config.yaml
num_key_value_heads: 12
vocab_size: 32000
init_std_qkv: 0.0247
init_std_up: 0.0247
train_tokens: 706200000
Each number is 128 + 32 x the weight over its row's rms, rounded and kept within 0 to 255. Layers, rows and columns count from 0. Numbers have three digits each. The size before them is the row's rms in percent of the matrix's.

# layer 3 attention output (transposed), 768x768, rms 0.127, rows 125-127, columns 576-639
112:159084146122123114107108146085205114159095161165137048056153155115099083121098165112171122092127200199105122099116098123187114117176116152085084128053167146153082169181138126162124074110128108
103:134119174149041154048105121134114123156128069183146093125127068126112142110101046119122165152130165095131187108142135154120144174175148133153167130100142129137159111161098127076129095155138117
107:160164178114120094078143132091195118111084127193127102143159113158150132134132133127045133159069158122095152113135121150117094153135118093144159178137103112181094135178158130115108109204154105
# layer 3 attention value, 768x768, rms 0.0571, rows 126-127, columns 576-639
100:184144129086155118180131113145080103126112139079171156165043145143146123131149118136150095155115103119127144152187137107092071170089117158191117143162106147088089124079113068142135151102126143
104:136066120129124121130133081128151119095147116077123170169155131133156129059111100058116114096126137130102106185111100123100106072119147167106106173187200127111167061107128199089078072102174192
# layer 3 attention query, 768x768, rms 0.0635, rows 128-146, columns 576-639
096:163131105133142142096112152136170196133194122160042125121128118104128134185112118137133143076085141109168122102130125137140071137115109142142075113132093105140116076177101077129132131051181116
088:144079131146176119103133164118144164096147111154153194122125106093125101084121141197140151094106147106163130072143093142168163131122121118101124176126114057142190101154091138082175122092104200
096:071122113099105113072122104164111136166114122132092139120161130157186158100121133122217077031086156092157104175157111092085089121148134123135080140190111109136138073094065156148168117157134147
095:075144072140145152087156127116114095141125134079197101138150098177101138100123131151110079101145127108162140114103151168168138142176136133130182104156205083113123136157156136141141146162119142
095:128114111100184056101146101108133143118118137152125067178129152135151110154181135097174130139156106132083110127169170104113103151099167119071152164099104186088150069101114110110098107191175123
093:144129089129129107114197093204141116134152054149098170139140103152130175155092119090077141135151162116151104057158169101143168111108096096113118104093171147128172146118120180127124083096132169
097:093128143127115059102100062140134099133099142107073121138122082146188143069178128191090095069088203138175090122131067165167148112125161110090070146142160095112143092092149165090109093135181164
088:114139156099139144079086085086088093068128080125079111148105178092092077160117111130204140142103186061150134123174108152121083104116121165144110118147177152157143117127111097130091154150100154
095:148119150133125145182133136169157148150166090119136139117153116080160138110135132089113160103128136175094150133107096088169130141083107148118165120155119142108136124105147149072136131129092103
092:147099138138138166145094172208151151172150089132078102126127074081127171136121123155115135161073151112108094086117162150128132165101159120109129119037088099125119168114113080133184131068159177
090:123100145115126103133126114150159150124161164159133121167143208148171122166118135174159024068087104112122108135066150099184117128138157093123072149159161098090138189109124129192165113144104113
091:094157180173188126131087138128133143127122089145151104107074120168142124095102119125167094128132138081152141158086150116191158142128143147121134077139152078069135079137085100133127102203095144
092:162174088166135126152126151114088106144091127158123146097069088105100127104072126131058103143128153080133161159124156109135145108162161169138104141116136112127191121138138143184135069102110100
090:158123140136129135163097140133110169079166137146160092144121173073184136129142111127130104132135155100132101146121108143218139127120155103156074157131131141137077097137169151089086153134134133
095:152093020165081122122176149123077179142172132100170154121111101087145176105141132159088151123112198100137092109116187108175154168219110124118201122125175112169104197120068163086160112101163106
096:125143086159195100140107148120142106144150180127122131169116119226154115163138147103139085092116104156154139129057114139123137086133098116126060128122129167153150080116107120127182156071106096
089:126183146145192220089116151134113155160160139128117107114114106162136137092117114197184123198182124110114159142145156145166222036144112187148122089154140227107092119154166153146180098142172069
087:082145127150108155114106059104166051098151135133167072094134125101172149143084124123124091141164114116141177155147094138150168142161128153126130133155123152123136235109212140103146073140106156
092:111147065054064112166116152140141186142140153112148092080113105113107176155147082180174137143134121125111156113145141124174152177175147125169130083133154127139138083158135148151199135162120173
# layer 3 attention key, 768x768, rms 0.0592, rows 128-146, columns 576-639
091:121161085185153098160165138171161093190094126105121119082115134124156086167130100186089171161116135123130114138186092128185147143094137166097151089139123088126144144103133180036113108145097124
086:108113141092133064083169090155129143126133103137131147130109128118094179142122079127130135143114155139153098152125094108097068096135107129179111096163147139089139116103076119149121154141154124
096:123127128121132139155123125101128114121092069137150155146107133189202132125110065177072153113122153068099137150066200092121132147107137149155134125195116171060107100118177137091123156100153125
095:106114142148124172119144143116185116140175121173157097134170129073109112091144134058078065142156117095149136101102104099143125124068088077197108106075096093171137107129129085151120094112165092
096:133146154164089064061137130103134155147110136093171162161145128112151148146150150114070126113091162135101107102115143170163160081121125174148115138124120052139119152157130157137129165144084150
090:098113133155091118122167116100112120079104139126124168030140132112114108106129142153191131117161133106142048112087170123159092113186109131162132155147088128120093120139138109100122153127134132
098:119154136112066150135142116155127098217117138176106107145110177102152174130143128117144215107171177133134131079186193161033117147128102086227064117085110136125136100158181161145109100125122144
090:163129105155137164129125131090178146130255125141091087138127141133154132172111143121156202174155169110149142087093084164112113155172142151151116120063148151151118069050119163107082181165064134
094:124164149187151117150033129156077150091067125147111092111107092135120064161160153131155135178094158109107151139083164140130152120099101171144148134119103132137091170095109130129079144116121180
091:109150098139079093128122110142102170136110062106122096118111090085141145118162107120122134152125110112146075151084145091129125156112121135161077137117149115156111089150136103106142185119132092
088:150135189076095164131229169149115126138184154129145111144182144160131135177149053101138083089175120098121118142145132070155166113119121102122101129166084104063166132100122148094093094108125107
090:103158122109093130132130152147141130081135150132108128064173078128131161181165083140101082107170107087155036143078100078178118138136173117115148176148114103173123113133149137117118114132100112
093:126093148079132132131135084130122144114122199131049097143159100149075145133130095114096177165148150164159163115183130153155105132137090121116080148127159139133151161131081122078088138134127113
090:148142102100126160095113155176158118102133147114058148119171108133117153162130091064099165149124109103148141070175113154111123127117092140187127165115096095135097136116134141107103168125146118
093:191140117108098154132169186175072142118109159122112144116122086157088155161135151137112110113128082108089062116118066097153121143135117104085125127139119099096195072147135082151134140162134136
094:168178158166142140102106128128115111178170148121107173156108189102092069102069123141143158107121128117167191119118146095161154095103128171160083095110100103080131114136167151178121128107115090
087:127127147119125126145142142122153129156135133169147074134119166129123191104077149134130155095152156075147101126183150131104106151138111121113142112128102092088154144118057115102109125093138097
085:118140134119097127156158154068135116115118131160082153077113133176151149160106195114087090157050106125143170132136184093135101132158149129084154130091103133106142093123121141170072095137111123
091:099152091153144100117164135143111079179136181150139139087099125089164151102161076119113161098116103137141153121093085146089105163109205128126122158141147121161139116093159123136108122124123107